Each number is 50 + 12 x the weight over its row's rms, rounded and kept within 0 to 99. Layers, rows and columns count from 0. The size before them is the row's rms in percent of the matrix's.

# o: layer 4 attention output (transposed), 192x192, rms 0.133, rows 137-191, columns 0-47
# v: layer 4 attention value, 192x192, rms 0.145, rows 138-191, columns 0-47
# up: layer 4 MLP up, 768x192, rms 0.187, rows 0-14, columns 0-47
# down: layer 4 MLP down (transposed), 768x192, rms 0.313, rows 0-13, columns 0-47
o137 089:49 36 49 67 42 53 61 79 30 49 55 67 35 47 63 29 52 29 38 35 42 29 38 49 52 52 39 40 54 21 42 70 68 60 32 45 57 58 58 44 65 62 46 35 50 56 53 63
v138 110:58 34 49 56 55 80 59 56 42 35 69 48 32 49 40 55 52 54 55 26 54 53 37 46 52 33 62 45 56 54 40 44 43 35 36 42 42 50 61 39 23 65 44 55 50 64 36 42
o138 109:34 62 55 51 57 28 49 33 49 49 68 47 57 56 68 51 56 70 47 58 41 46 20 27 66 36 28 51 50 45 62 59 45 60 23 47 38 67 61 37 44 34 57 72 43 38 53 52
v139 114:35 51 33 51 49 54 65 55 41 38 64 46 50 52 49 39 65 53 73 52 46 59 56 44 57 52 59 60 52 50 32 44 28 43 62 74 34 69 65 36 61 43 40 50 34 37 32 50
o139 112:41 34 64 58 58 30 67 52 45 62 61 55 62 39 48 63 47 57 37 33 46 52 49 44 50 54 48 45 34 38 63 44 62 52 27 41 60 46 48 55 30 44 55 70 33 50 65 43
v140 099:60 58 60 42 49 55 71 53 24 61 52 55 53 43 39 66 52 63 44 47 46 61 47 68 54 43 64 32 44 36 26 34 50 42 49 34 48 49 51 49 69 58 39 71 48 55 59 44
o140 101:51 24 45 47 67 42 41 32 53 40 69 46 63 48 59 61 52 60 63 42 54 62 41 48 84 48 48 50 61 55 59 42 65 72 54 38 50 31 32 60 59 62 35 33 49 27 43 52
v141 096:46 80 37 27 60 57 34 42 31 50 52 70 49 49 61 38 56 59 37 38 58 51 49 40 51 37 32 64 54 63 50 35 52 46 50 42 60 52 69 82 46 18 53 61 68 73 58 41
o141 097:49 55 51 72 41 45 45 77 34 73 43 50 39 66 57 60 34 61 48 59 35 40 59 29 54 64 78 63 73 57 41 35 43 48 60 41 35 55 47 33 38 34 36 26 52 38 46 57
v142 107:27 48 58 33 45 37 31 35 53 54 55 32 29 41 57 62 39 40 53 52 39 50 53 44 51 47 59 25 42 38 51 63 48 38 31 68 54 41 34 40 67 47 50 55 69 38 28 54
o142 108:54 68 67 30 56 69 46 54 51 59 71 42 44 34 46 33 63 25 49 59 59 46 49 43 67 70 50 65 39 45 45 43 41 46 59 49 55 55 57 82 67 63 42 44 49 56 68 57
v143 100:65 52 32 48 36 53 30 58 55 24 50 77 64 47 44 53 75 45 59 31 57 26 54 29 58 61 55 50 31 75 40 49 60 48 56 50 46 57 42 35 37 40 58 54 36 55 55 63
o143 096:50 24 60 47 67 51 44 50 27 52 26 53 59 68 63 44 33 52 37 74 61 70 21 62 58 48 51 26 63 65 38 42 64 47 62 56 60 64 37 52 60 48 72 59 64 30 52 58
v144 102:55 60 44 60 37 39 33 37 39 51 62 51 66 58 52 54 64 48 50 63 51 52 60 51 52 55 58 47 65 42 39 38 54 45 82 62 31 50 42 69 53 63 38 43 37 31 74 65
o144 097:49 40 47 45 59 64 35 49 64 53 46 34 41 50 36 52 40 44 51 57 62 59 40 45 45 56 47 39 51 50 47 70 62 53 46 56 51 43 40 57 61 43 61 71 38 47 59 42
v145 111:60 49 55 69 48 67 42 36 49 53 36 46 53 60 21 60 29 49 54 59 47 57 66 58 49 52 62 34 55 41 42 42 23 63 30 44 57 54 47 61 61 24 60 41 60 51 51 46
o145 111:49 58 42 38 70 46 38 40 70 51 57 59 33 50 50 53 53 68 40 38 73 59 71 36 32 57 48 34 47 46 46 53 61 51 55 44 41 59 36 47 31 38 37 57 25 37 51 43
v146 108:34 56 74 64 37 55 40 39 62 37 58 42 48 56 54 46 57 29 54 29 18 56 50 44 30 32 27 60 42 40 58 88 48 63 53 56 67 55 57 50 40 71 55 53 29 44 51 46
o146 109:51 41 34 29 34 43 52 38 42 50 26 41 41 59 75 39 52 49 51 54 69 55 52 31 48 57 48 49 40 56 57 75 43 45 33 47 41 72 35 64 59 47 67 40 72 48 46 42
v147 108:50 41 52 53 29 61 44 56 46 47 54 53 47 49 45 45 54 35 45 58 52 37 45 63 42 42 60 82 26 40 62 82 66 57 55 58 41 60 26 55 59 63 47 51 28 54 53 32
o147 108:44 34 57 38 41 38 26 29 37 70 48 34 72 51 66 51 47 49 47 67 66 39 41 41 51 48 35 48 69 32 61 58 50 64 57 58 38 56 38 62 60 48 64 42 44 35 46 62
v148 110:45 67 64 45 65 41 49 55 53 55 67 64 56 40 64 65 53 24 61 39 65 44 76 45 70 59 53 63 45 26 55 51 61 40 30 40 57 40 55 27 32 45 47 44 39 65 40 40
o148 107:56 13 40 68 50 56 52 43 67 42 60 60 45 41 66 34 41 64 18 34 45 49 32 53 51 63 44 58 73 25 54 44 46 40 60 60 44 35 55 56 46 56 34 67 77 71 66 50
v149 115:50 34 66 42 37 40 69 37 51 39 64 71 52 63 50 40 30 39 50 42 59 47 62 26 57 59 61 69 59 44 55 52 68 42 38 69 68 65 50 62 60 50 36 62 40 60 63 44
o149 116:45 45 45 69 42 47 45 48 54 60 57 33 45 63 39 50 63 37 33 51 43 46 58 49 47 37 58 33 62 46 29 55 49 75 32 56 51 49 55 57 57 64 35 39 49 45 67 63
v150 104:49 60 46 43 37 50 31 54 58 46 65 57 55 46 50 38 65 61 60 44 38 25 43 39 49 51 53 64 51 39 52 48 56 49 39 46 73 60 62 63 48 58 37 45 61 51 40 61
o150 100:60 50 46 43 32 25 47 57 56 55 56 40 49 64 35 50 60 71 55 51 41 58 64 37 65 37 54 37 46 49 22 54 60 38 45 48 50 47 52 57 73 35 70 53 39 38 29 44
v151 109:54 80 36 40 52 40 63 49 65 48 59 68 74 33 50 41 49 54 57 45 63 73 51 45 46 42 32 48 55 54 54 70 40 43 38 60 42 68 64 44 44 47 56 56 64 49 56 31
o151 108:66 36 39 79 66 39 47 42 25 42 35 47 41 52 59 32 48 35 40 57 52 54 44 54 49 49 57 57 50 52 29 36 66 60 57 45 46 60 55 32 62 41 44 53 67 78 37 41
v152 105:60 50 50 59 42 50 54 45 44 69 61 47 37 52 64 36 49 27 40 34 52 59 54 56 61 58 43 42 46 51 58 49 44 44 44 46 48 45 21 53 48 71 40 46 63 57 56 49
o152 107:35 69 11 55 56 44 66 21 38 56 34 49 57 59 40 63 57 57 60 38 39 49 59 56 68 24 46 50 41 46 37 46 33 60 45 31 63 31 67 33 50 30 62 37 59 60 53 41
v153 104:40 22 57 41 56 43 54 61 37 42 65 49 58 29 47 47 60 39 35 43 41 30 38 44 56 38 40 30 53 45 58 26 37 40 26 53 64 54 70 64 61 57 57 64 41 41 52 27
o153 102:32 38 32 45 47 63 42 45 67 50 49 41 54 53 49 50 50 28 61 65 69 37 51 32 52 57 26 50 40 40 59 61 33 49 39 50 36 34 48 29 47 64 41 28 64 58 40 49
v154 107:39 38 57 49 49 51 40 85 48 53 37 58 43 45 29 58 71 61 58 45 66 37 49 45 22 37 44 46 45 40 32 56 52 30 50 30 56 47 49 48 47 22 29 49 40 38 57 70
o154 106:53 59 37 24 39 73 79 46 39 48 44 45 53 60 16 59 50 44 42 65 47 74 53 49 43 62 69 35 58 36 29 48 36 42 39 71 39 64 39 46 48 59 28 45 34 45 44 47
v155 099:58 40 55 44 42 66 60 15 55 35 42 41 51 40 23 35 53 38 67 39 47 36 34 69 43 37 60 63 41 60 42 44 76 45 51 46 32 31 40 58 44 44 54 59 55 46 33 59
o155 089:51 71 39 32 38 44 56 44 48 66 51 51 49 47 52 56 37 41 73 46 48 77 50 44 45 25 56 44 58 47 65 35 54 56 66 42 41 54 55 54 34 54 66 55 79 49 54 48
v156 110:67 56 46 54 60 62 43 37 52 62 57 41 35 39 54 47 39 50 38 54 53 52 53 52 65 58 53 66 77 68 35 51 47 41 68 56 33 44 45 19 51 62 34 33 59 51 58 73
o156 110:61 55 74 43 50 40 66 83 50 54 51 38 52 42 63 56 42 41 31 38 46 63 54 51 56 59 45 65 58 63 52 40 51 60 51 44 50 51 40 54 58 52 62 32 52 55 64 30
v157 101:54 42 30 61 59 38 57 43 50 74 35 42 42 49 54 49 47 39 68 45 62 41 58 44 64 37 52 58 63 60 75 64 71 47 54 47 62 41 43 51 60 39 58 61 61 31 30 54
o157 100:60 72 36 41 47 70 47 57 70 49 61 67 67 16 56 68 68 73 46 42 45 60 40 55 70 38 62 58 35 46 34 60 28 34 29 60 64 66 64 66 42 55 47 37 45 62 51 58
v158 104:59 46 52 66 46 72 76 43 39 59 53 68 59 32 40 45 50 43 61 40 70 39 43 45 39 42 63 48 51 51 38 55 57 50 52 78 50 38 47 56 56 28 61 66 57 90 41 55
o158 100:52 59 47 54 54 43 47 60 69 54 28 78 62 57 43 28 49 65 55 43 38 55 44 39 54 59 53 53 63 46 55 46 49 59 80 55 60 52 59 49 70 45 52 68 52 49 52 37
v159 111:41 42 56 42 18 49 33 58 41 58 59 52 62 47 47 48 49 34 53 39 53 57 56 55 51 53 51 47 69 54 66 67 47 38 44 36 51 49 26 68 39 46 33 70 31 38 40 43
o159 105:54 29 64 56 46 46 49 41 45 58 41 56 58 59 45 47 59 46 36 61 68 35 52 76 48 57 47 44 64 54 45 70 53 51 54 30 41 46 51 33 74 53 64 33 48 49 45 62
v160 110:42 44 54 49 44 58 79 44 49 41 18 36 64 54 23 39 43 58 67 54 30 56 68 59 48 31 40 46 64 61 33 78 73 53 45 58 57 53 35 85 69 48 61 39 48 43 60 49
o160 106:42 45 46 54 56 57 42 55 60 51 42 52 43 48 48 25 52 50 51 43 71 66 45 49 44 69 53 47 33 54 54 57 29 51 69 57 54 37 34 68 39 51 36 40 38 25 52 59
v161 105:56 56 51 52 49 45 57 45 53 44 47 52 64 54 64 43 50 30 66 44 48 22 43 77 49 50 45 46 42 49 49 52 61 39 51 58 45 49 56 37 41 59 55 47 59 52 57 46
o161 103:30 44 66 76 42 68 50 73 54 42 59 57 51 56 53 35 55 56 36 50 45 43 46 77 55 41 25 54 62 46 55 47 22 62 66 36 44 63 56 69 46 50 54 58 46 49 46 52
v162 103:67 31 40 35 52 40 50 45 49 44 46 50 39 27 54 42 59 45 62 36 69 56 41 40 37 37 52 48 50 50 41 67 54 55 58 54 47 45 47 44 72 35 69 45 25 54 40 61
o162 096:48 61 44 50 42 56 51 54 23 50 30 54 45 63 54 63 43 79 43 45 51 75 46 46 59 52 26 36 49 44 52 40 54 55 59 81 53 82 35 64 64 60 35 58 48 31 49 40
v163 096:83 65 62 56 57 67 63 55 56 66 63 78 37 54 58 54 32 50 50 54 43 55 62 39 48 60 32 30 46 57 59 46 41 42 53 53 55 48 43 57 53 44 50 69 70 26 53 65
o163 098:52 38 42 63 43 48 48 38 34 37 53 53 51 36 60 54 70 51 48 32 38 56 56 26 60 49 52 47 44 67 52 43 58 49 40 40 48 23 48 76 54 34 52 46 51 51 22 37
v164 113:53 47 44 60 69 76 26 63 49 50 59 39 62 70 45 52 69 49 51 57 47 50 55 41 59 47 57 55 60 50 46 45 40 50 67 44 54 45 71 50 58 53 43 41 44 51 51 55
o164 110:59 46 43 51 46 50 56 53 65 49 36 30 48 39 54 50 31 58 42 44 43 35 46 42 53 45 44 44 50 46 48 46 67 40 54 44 51 51 35 51 36 47 61 59 36 49 50 47
v165 107:68 68 39 67 61 59 57 56 49 52 68 66 67 50 63 55 47 45 80 66 35 40 55 44 37 45 60 64 72 60 80 65 43 55 39 46 77 42 39 39 70 38 36 48 54 49 52 56
o165 100:44 48 55 25 73 48 36 30 60 51 41 55 70 46 60 42 39 58 39 40 60 48 66 49 50 42 27 36 61 47 53 61 47 35 37 63 30 41 49 56 49 58 48 52 45 48 56 54
v166 104:49 35 47 62 53 73 44 48 29 39 48 40 43 42 45 51 58 43 43 52 61 61 47 36 50 59 46 54 63 41 64 48 48 14 50 46 35 31 55 56 62 46 52 35 48 57 56 53
o166 101:47 72 50 39 46 42 50 38 30 48 57 47 63 40 68 71 36 60 51 06 50 54 50 56 71 56 63 61 40 53 57 46 35 64 45 71 32 68 44 39 54 53 38 67 42 34 39 38
v167 109:50 35 58 33 31 49 27 44 62 59 80 67 45 21 65 35 58 42 44 38 69 68 24 42 44 46 46 45 67 56 60 52 52 45 38 37 72 38 26 34 61 60 38 61 56 58 49 63
o167 099:76 70 39 72 37 58 41 43 33 48 44 43 54 43 35 69 43 45 34 37 44 44 50 24 45 41 63 52 59 34 37 55 45 58 44 63 54 35 60 40 43 65 61 42 67 63 41 49
v168 103:57 46 76 65 42 35 51 64 59 58 54 57 57 42 53 59 32 40 45 54 28 67 67 67 56 52 67 46 53 45 51 54 37 66 59 43 43 61 57 39 49 46 47 68 56 52 64 44
o168 099:45 42 44 51 57 35 35 40 30 43 42 44 49 45 56 56 52 43 43 43 55 52 49 48 41 43 57 43 48 47 57 65 45 50 54 28 61 41 55 57 50 57 52 61 33 55 49 23
v169 112:58 34 32 70 47 28 58 42 43 54 53 62 50 29 46 65 48 47 39 50 56 61 47 44 22 42 43 48 28 47 23 51 38 30 42 77 38 34 55 70 33 50 58 42 56 66 42 50
o169 107:51 36 53 64 62 24 49 70 57 40 56 52 63 42 56 36 52 36 66 55 45 60 48 51 66 53 56 56 38 53 42 36 57 57 35 37 33 49 29 73 58 53 50 68 29 37 47 62
v170 110:26 62 73 45 61 54 43 55 50 45 42 44 61 34 73 28 36 74 49 64 57 49 44 28 49 41 51 72 40 49 62 42 48 34 49 63 59 81 47 64 53 34 34 46 54 35 43 58
o170 108:55 53 67 49 42 51 43 52 53 35 71 65 43 50 49 60 45 39 29 64 42 63 55 41 47 68 51 35 55 73 54 34 57 60 41 60 32 59 37 22 41 52 77 40 54 47 55 49
v171 108:56 48 39 52 43 62 63 37 72 59 48 24 49 43 55 60 56 55 17 75 66 38 40 61 40 42 52 51 40 55 49 44 39 40 52 53 60 40 54 51 54 48 42 49 55 70 19 48
o171 111:73 64 53 30 66 56 69 65 50 40 43 62 33 44 40 66 46 09 53 51 55 56 57 56 48 48 29 40 57 61 38 59 47 63 55 48 67 58 47 37 62 55 41 55 62 64 54 69
v172 111:47 72 53 81 61 47 52 33 60 30 57 27 70 47 43 56 54 50 66 64 57 54 34 47 53 64 31 77 38 60 39 59 40 50 65 54 48 50 38 67 48 56 39 43 62 49 57 44
o172 109:36 52 69 38 49 38 52 65 50 43 65 43 41 36 67 45 45 55 65 47 54 48 49 45 29 47 49 51 42 62 65 46 83 67 51 47 56 41 60 54 37 34 80 46 81 63 59 44
v173 106:42 47 54 49 19 61 65 48 55 42 49 44 31 37 54 55 81 34 27 58 40 31 46 33 39 48 68 31 45 59 50 36 58 43 42 55 37 64 26 42 53 40 45 69 37 43 62 43
o173 102:37 34 59 66 51 44 55 51 44 27 57 28 56 54 43 59 48 68 44 55 43 69 42 51 60 39 43 56 50 39 70 66 58 41 56 62 37 59 53 54 57 47 51 24 67 50 41 36
v174 105:64 55 38 37 38 47 64 55 60 61 77 64 47 55 42 44 55 54 50 60 55 39 43 61 37 49 58 40 32 50 64 56 36 56 56 50 73 42 55 52 39 70 47 49 42 37 39 57
o174 104:40 52 57 13 75 55 43 53 73 42 45 51 59 37 47 61 55 51 34 61 26 64 67 60 53 35 43 50 54 35 40 43 39 49 45 46 61 42 47 54 62 45 61 33 49 41 37 71
v175 106:60 44 52 41 50 50 75 52 52 58 70 72 48 57 48 24 81 63 33 55 44 46 26 69 48 50 58 43 37 53 68 27 58 59 43 44 66 17 35 59 45 65 42 42 53 56 75 49
o175 101:42 54 49 50 45 69 53 33 55 50 40 46 57 39 48 71 54 33 74 67 52 57 22 39 65 27 42 60 61 33 58 62 29 30 61 67 55 54 55 28 44 62 63 43 58 63 35 48
v176 110:50 66 78 43 50 51 39 63 44 63 44 44 34 48 43 57 72 39 33 43 31 42 61 37 42 76 49 41 42 35 45 48 43 69 63 60 54 49 39 52 30 61 81 40 43 52 37 35
o176 110:37 43 33 41 47 39 36 65 40 50 28 61 56 62 40 47 33 50 68 55 44 63 48 40 44 56 44 61 59 40 67 53 33 59 49 35 55 39 64 69 68 53 36 44 55 62 46 49
v177 110:44 46 37 22 62 65 55 45 59 45 41 44 60 35 66 51 65 55 60 51 54 15 61 41 59 56 73 67 47 41 60 41 64 42 31 33 68 37 45 60 64 14 48 70 37 43 36 45
o177 099:62 52 64 53 30 48 53 51 32 53 55 77 70 64 40 52 55 63 34 52 63 59 63 50 52 49 32 31 43 21 57 60 61 33 60 54 71 38 56 65 35 43 31 61 45 31 75 49
v178 107:50 43 72 66 65 57 54 33 50 51 52 63 51 43 53 54 51 38 58 56 33 43 37 53 44 49 43 30 39 34 32 21 51 53 61 35 69 61 66 56 52 39 40 34 41 41 57 67
o178 103:32 28 40 43 40 49 56 50 22 54 41 50 58 22 40 54 70 49 67 52 52 46 45 49 50 36 39 28 22 50 55 51 40 41 59 60 43 71 62 61 53 50 52 43 53 63 55 60
v179 115:55 36 51 46 59 50 44 44 30 43 63 51 34 69 67 46 58 69 49 53 24 33 44 53 39 59 53 41 49 46 46 37 39 43 45 43 69 61 54 67 63 34 24 61 43 60 52 56
o179 112:61 49 60 47 47 42 39 63 61 70 55 48 56 56 58 26 36 43 56 66 36 37 35 46 42 50 31 65 47 66 37 55 39 52 51 59 58 46 54 37 30 63 52 55 43 55 34 68
v180 103:42 50 43 33 49 37 43 55 40 43 29 60 40 52 56 66 49 64 57 51 61 47 42 50 41 54 37 49 58 49 57 30 48 66 70 52 62 43 69 44 59 53 59 41 52 56 74 55
o180 109:27 35 65 39 45 44 66 51 67 75 65 54 40 49 54 37 53 62 47 69 67 50 50 64 35 69 51 38 52 71 35 29 41 25 59 45 57 45 44 43 28 42 54 40 35 36 46 67
v181 110:52 36 43 55 62 66 53 67 51 59 47 52 66 53 75 54 65 59 39 45 70 52 33 36 60 60 56 62 62 54 58 55 50 60 54 37 50 49 53 76 50 60 55 65 37 35 64 46
o181 106:41 48 41 44 39 56 77 66 57 48 61 25 41 69 43 44 51 66 58 53 69 42 58 48 38 53 32 54 63 56 43 54 66 26 42 45 69 55 41 50 31 53 50 38 47 76 45 62
v182 108:64 45 53 54 60 56 36 45 37 61 27 63 57 40 55 63 34 46 61 56 52 32 47 61 52 50 61 87 63 42 43 59 49 39 49 55 57 58 35 36 36 54 49 50 86 63 30 61
o182 105:48 49 66 46 45 34 47 65 40 44 50 63 46 44 43 51 46 59 44 13 50 43 64 57 38 36 52 27 66 47 60 50 37 32 75 48 50 50 53 37 37 57 73 66 52 50 57 68
v183 110:42 45 60 51 62 66 43 63 47 60 46 53 40 62 51 58 64 55 32 65 35 50 44 44 15 49 24 30 60 27 32 50 70 42 44 33 27 60 59 37 64 63 47 53 38 44 63 39
o183 111:64 30 50 33 53 47 33 45 51 61 29 41 54 66 45 51 58 27 61 52 56 40 45 44 49 43 44 44 34 42 86 59 35 44 47 68 57 51 30 32 40 42 50 57 38 50 47 31
v184 109:49 48 51 74 52 43 36 44 70 50 52 60 69 37 58 57 46 54 45 47 55 29 43 57 65 61 70 47 27 54 55 69 48 37 42 77 45 51 58 57 37 47 47 48 44 33 63 36
o184 108:44 43 59 43 38 36 64 68 35 65 29 58 52 44 43 31 64 45 51 47 74 71 43 50 40 52 64 47 45 58 39 53 46 74 56 51 49 48 46 47 43 44 69 39 82 50 51 55
v185 101:35 70 49 49 50 37 54 85 46 39 37 46 43 35 45 35 42 42 60 45 46 53 41 72 51 70 48 39 38 61 63 50 32 47 44 40 24 68 33 70 66 60 40 46 43 44 57 59
o185 098:54 46 57 62 37 45 51 62 44 63 50 62 40 36 59 66 48 47 53 71 26 56 70 59 49 49 60 52 65 41 32 53 71 72 55 53 48 48 56 49 49 66 50 22 43 53 32 40
v186 111:53 59 44 43 37 35 58 47 47 38 57 54 70 59 41 50 65 49 46 55 63 54 69 52 37 42 52 59 52 52 62 35 55 56 37 35 45 57 40 57 59 34 53 54 72 42 54 69
o186 102:58 44 51 76 38 48 38 50 55 70 63 41 24 50 48 54 38 60 62 33 58 39 55 42 48 53 65 55 60 55 38 46 52 34 43 60 57 22 67 58 48 52 50 53 32 43 43 66
v187 109:49 65 59 39 78 23 51 40 42 48 35 57 27 71 56 70 63 51 48 30 50 48 45 47 61 83 36 43 27 43 52 61 47 47 43 51 64 49 44 60 58 72 43 44 55 66 61 61
o187 105:26 50 48 51 34 41 41 77 66 37 50 63 52 36 60 54 65 47 39 71 58 52 25 36 49 51 64 36 71 37 32 63 57 41 53 25 62 60 83 43 74 49 55 43 44 50 52 64
v188 111:56 35 40 65 41 54 44 34 57 78 68 45 45 53 37 30 59 45 59 32 46 62 46 42 32 51 59 51 58 56 63 65 60 45 76 59 41 45 45 47 41 63 55 54 60 44 28 54
o188 107:28 39 41 59 53 46 39 49 46 74 50 48 40 36 47 63 45 32 40 36 44 42 40 54 53 54 47 64 29 36 39 34 40 83 38 53 64 52 47 52 67 50 72 55 43 41 53 43
v189 101:81 41 30 42 49 61 53 82 47 55 66 58 58 54 61 57 49 50 60 46 40 75 35 50 48 55 40 38 51 28 54 56 58 39 67 52 64 66 66 47 69 50 59 57 49 40 28 62
o189 100:34 43 51 30 27 46 50 43 65 67 33 66 50 50 45 45 53 65 42 35 45 68 40 22 58 80 51 32 55 37 53 51 45 58 52 37 70 37 59 31 73 67 51 55 52 57 38 61
v190 114:47 55 47 57 31 37 56 41 41 62 59 71 62 43 60 57 72 49 44 58 43 59 55 23 73 18 47 51 63 41 37 38 49 52 48 59 49 61 49 47 59 48 33 45 36 49 45 49
o190 108:62 51 58 84 53 46 51 42 82 75 54 23 48 53 58 54 27 53 53 67 43 22 58 52 50 50 50 51 59 52 52 54 64 82 42 76 57 38 38 66 65 64 43 50 45 62 52 42
v191 116:64 59 58 52 63 53 56 47 45 57 47 50 57 39 54 70 46 45 36 47 53 52 73 62 31 74 48 63 47 40 51 49 60 59 52 49 40 56 55 60 47 42 60 71 30 55 60 39
o191 114:21 52 61 59 23 35 38 48 47 42 48 32 59 43 48 28 38 76 48 48 52 45 60 51 38 33 38 65 72 55 60 38 43 51 55 61 61 35 27 56 33 58 30 42 65 30 46 47
up0 099:41 48 66 50 59 65 61 67 33 36 38 59 41 50 72 54 51 65 38 62 65 50 54 51 52 49 52 62 37 59 49 49 46 35 49 51 68 39 56 57 56 40 51 32 63 38 32 46
down0 096:55 57 54 61 24 63 34 53 54 45 48 46 49 55 49 63 57 44 29 71 62 53 63 34 56 52 54 54 43 69 51 52 35 48 47 31 66 64 50 36 71 71 45 50 41 54 47 69
up1 095:35 45 56 60 40 48 51 38 60 74 60 43 53 43 59 59 61 67 48 40 52 26 71 69 36 49 58 57 49 57 37 53 49 57 67 45 34 58 45 62 69 53 44 54 30 48 37 46
down1 092:72 33 51 48 42 59 37 49 45 68 40 55 59 42 29 45 52 41 54 33 52 40 60 27 57 51 62 46 31 33 64 49 58 48 50 62 61 57 42 57 66 71 46 61 53 63 55 59
up2 093:44 54 49 36 43 55 38 39 65 63 59 39 66 30 41 62 58 56 57 48 59 44 64 61 32 49 60 66 30 65 42 28 45 51 49 12 84 39 55 56 52 42 48 37 58 46 59 35
down2 090:56 42 50 59 55 49 44 74 44 48 46 64 49 44 48 38 52 39 60 59 33 69 58 31 56 46 57 40 60 58 36 75 38 62 60 76 46 58 53 27 72 47 49 41 51 34 47 63
up3 088:49 57 28 41 44 52 32 36 69 56 37 52 33 39 43 54 64 55 27 66 48 43 54 56 64 54 69 43 55 58 54 42 45 43 60 56 66 39 64 50 46 52 46 45 29 54 47 50
down3 087:48 51 60 65 27 44 73 51 26 34 71 33 63 38 37 53 53 50 61 33 41 68 63 50 47 56 69 45 31 42 47 50 50 89 46 62 54 45 53 47 73 42 46 42 60 35 65 34
up4 091:65 39 57 61 70 56 38 34 73 57 44 61 28 39 63 51 54 51 53 66 44 24 58 49 45 60 48 42 52 44 62 60 54 61 61 59 49 64 27 50 56 21 41 59 60 46 53 42
down4 088:45 46 48 61 33 35 75 58 31 41 71 44 70 69 39 51 45 36 58 46 38 72 31 61 53 63 60 55 50 61 43 41 58 27 42 49 44 42 81 51 37 71 61 53 54 54 29 53
up5 102:54 32 52 61 54 30 53 82 22 47 49 63 50 64 39 44 39 65 55 40 51 51 43 36 43 50 55 61 48 59 66 49 63 44 54 25 45 36 61 52 62 62 45 30 47 54 27 47
down5 119:65 48 64 51 43 39 53 57 47 34 47 39 71 54 49 54 26 45 45 51 72 52 47 25 50 63 45 70 65 63 68 55 39 68 61 44 54 51 34 46 84 57 41 44 45 67 40 49
up6 095:40 50 42 39 43 53 48 64 44 50 48 54 55 72 74 47 47 38 43 40 60 59 43 45 53 45 54 29 31 38 51 46 56 53 49 60 50 31 47 37 66 68 55 51 57 48 45 26
down6 090:51 68 67 67 44 50 37 69 60 30 69 47 38 63 32 49 59 44 39 47 45 52 38 37 41 54 61 47 51 69 57 41 40 65 57 46 38 24 65 57 43 38 48 62 40 52 74 39
up7 103:31 51 21 48 54 34 56 61 58 53 47 49 51 56 04 73 41 48 41 41 66 37 53 48 67 49 37 41 70 46 66 47 47 54 44 65 45 22 37 47 48 65 49 46 79 49 63 53
down7 097:46 57 58 61 61 57 38 67 51 58 66 20 39 34 43 51 53 43 50 34 35 43 50 39 58 54 55 50 56 53 74 42 33 61 59 67 65 32 37 46 57 35 46 42 64 56 37 51
up8 102:54 44 55 38 45 35 31 37 54 29 62 48 59 20 45 43 48 50 54 73 48 60 82 35 41 31 34 41 33 42 60 44 37 43 71 58 37 55 42 41 43 68 61 56 58 31 19 33
down8 105:62 56 44 30 45 57 40 30 48 50 60 51 59 48 45 73 41 34 39 68 54 74 44 74 30 30 42 58 48 33 46 52 75 58 32 62 58 48 50 39 55 66 48 57 43 35 45 55
up9 093:43 52 46 47 49 53 55 70 53 58 44 41 61 38 33 69 49 59 27 53 62 59 40 69 64 66 46 52 52 41 46 23 50 57 38 55 49 60 70 65 71 55 60 56 47 34 50 35
down9 092:65 41 54 58 58 59 31 30 69 27 54 68 42 50 48 60 53 30 74 49 38 46 47 59 18 40 61 31 60 57 53 62 54 36 39 24 52 60 50 36 63 63 38 57 22 59 52 45
up10 100:57 37 36 72 56 54 56 33 36 47 67 34 65 30 50 51 57 29 36 44 37 43 47 69 52 51 54 44 47 55 53 26 45 51 25 54 49 50 64 41 67 72 35 39 68 30 47 71
down10 101:40 37 55 53 50 50 36 57 34 61 78 62 42 58 43 42 54 41 56 50 65 27 37 36 80 49 51 45 43 57 65 79 52 50 46 49 43 56 53 51 31 55 70 56 42 44 61 29
up11 101:53 63 54 24 61 36 34 61 40 64 46 32 49 54 61 39 60 43 52 48 59 69 36 51 72 62 55 49 58 47 56 42 47 50 40 33 50 57 65 45 59 49 65 47 70 46 36 60
down11 105:56 61 63 43 60 58 52 59 77 68 52 36 47 33 59 43 47 54 53 51 52 43 70 55 54 39 53 53 66 46 69 50 54 68 53 60 50 53 42 44 47 52 63 44 74 49 73 65
up12 098:57 72 39 52 48 52 56 63 70 55 43 55 38 27 63 37 36 45 40 60 64 58 47 53 47 42 48 42 42 29 27 48 82 37 33 47 56 44 65 49 38 44 34 34 49 51 56 47
down12 094:33 43 43 65 55 50 49 38 22 63 52 45 55 48 36 45 48 41 37 50 52 66 39 59 46 64 40 49 54 63 29 59 26 28 43 40 59 65 48 58 54 51 55 53 38 29 46 46
up13 098:66 47 39 63 73 51 42 39 49 51 43 50 43 51 47 53 39 55 68 36 53 38 41 43 38 41 38 27 52 56 48 60 63 45 52 47 52 32 49 50 52 37 43 62 68 52 49 63
down13 091:41 43 43 42 27 44 74 59 35 49 63 44 53 27 49 51 56 64 36 68 40 36 59 48 41 45 46 58 36 44 60 41 63 38 51 37 56 38 59 55 42 31 72 66 42 28 51 44
up14 103:50 64 19 47 45 50 61 51 43 38 48 47 55 33 41 61 58 50 45 44 63 80 55 70 53 19 52 51 65 71 52 60 30 57 57 46 46 52 88 39 62 63 54 72 54 49 35 69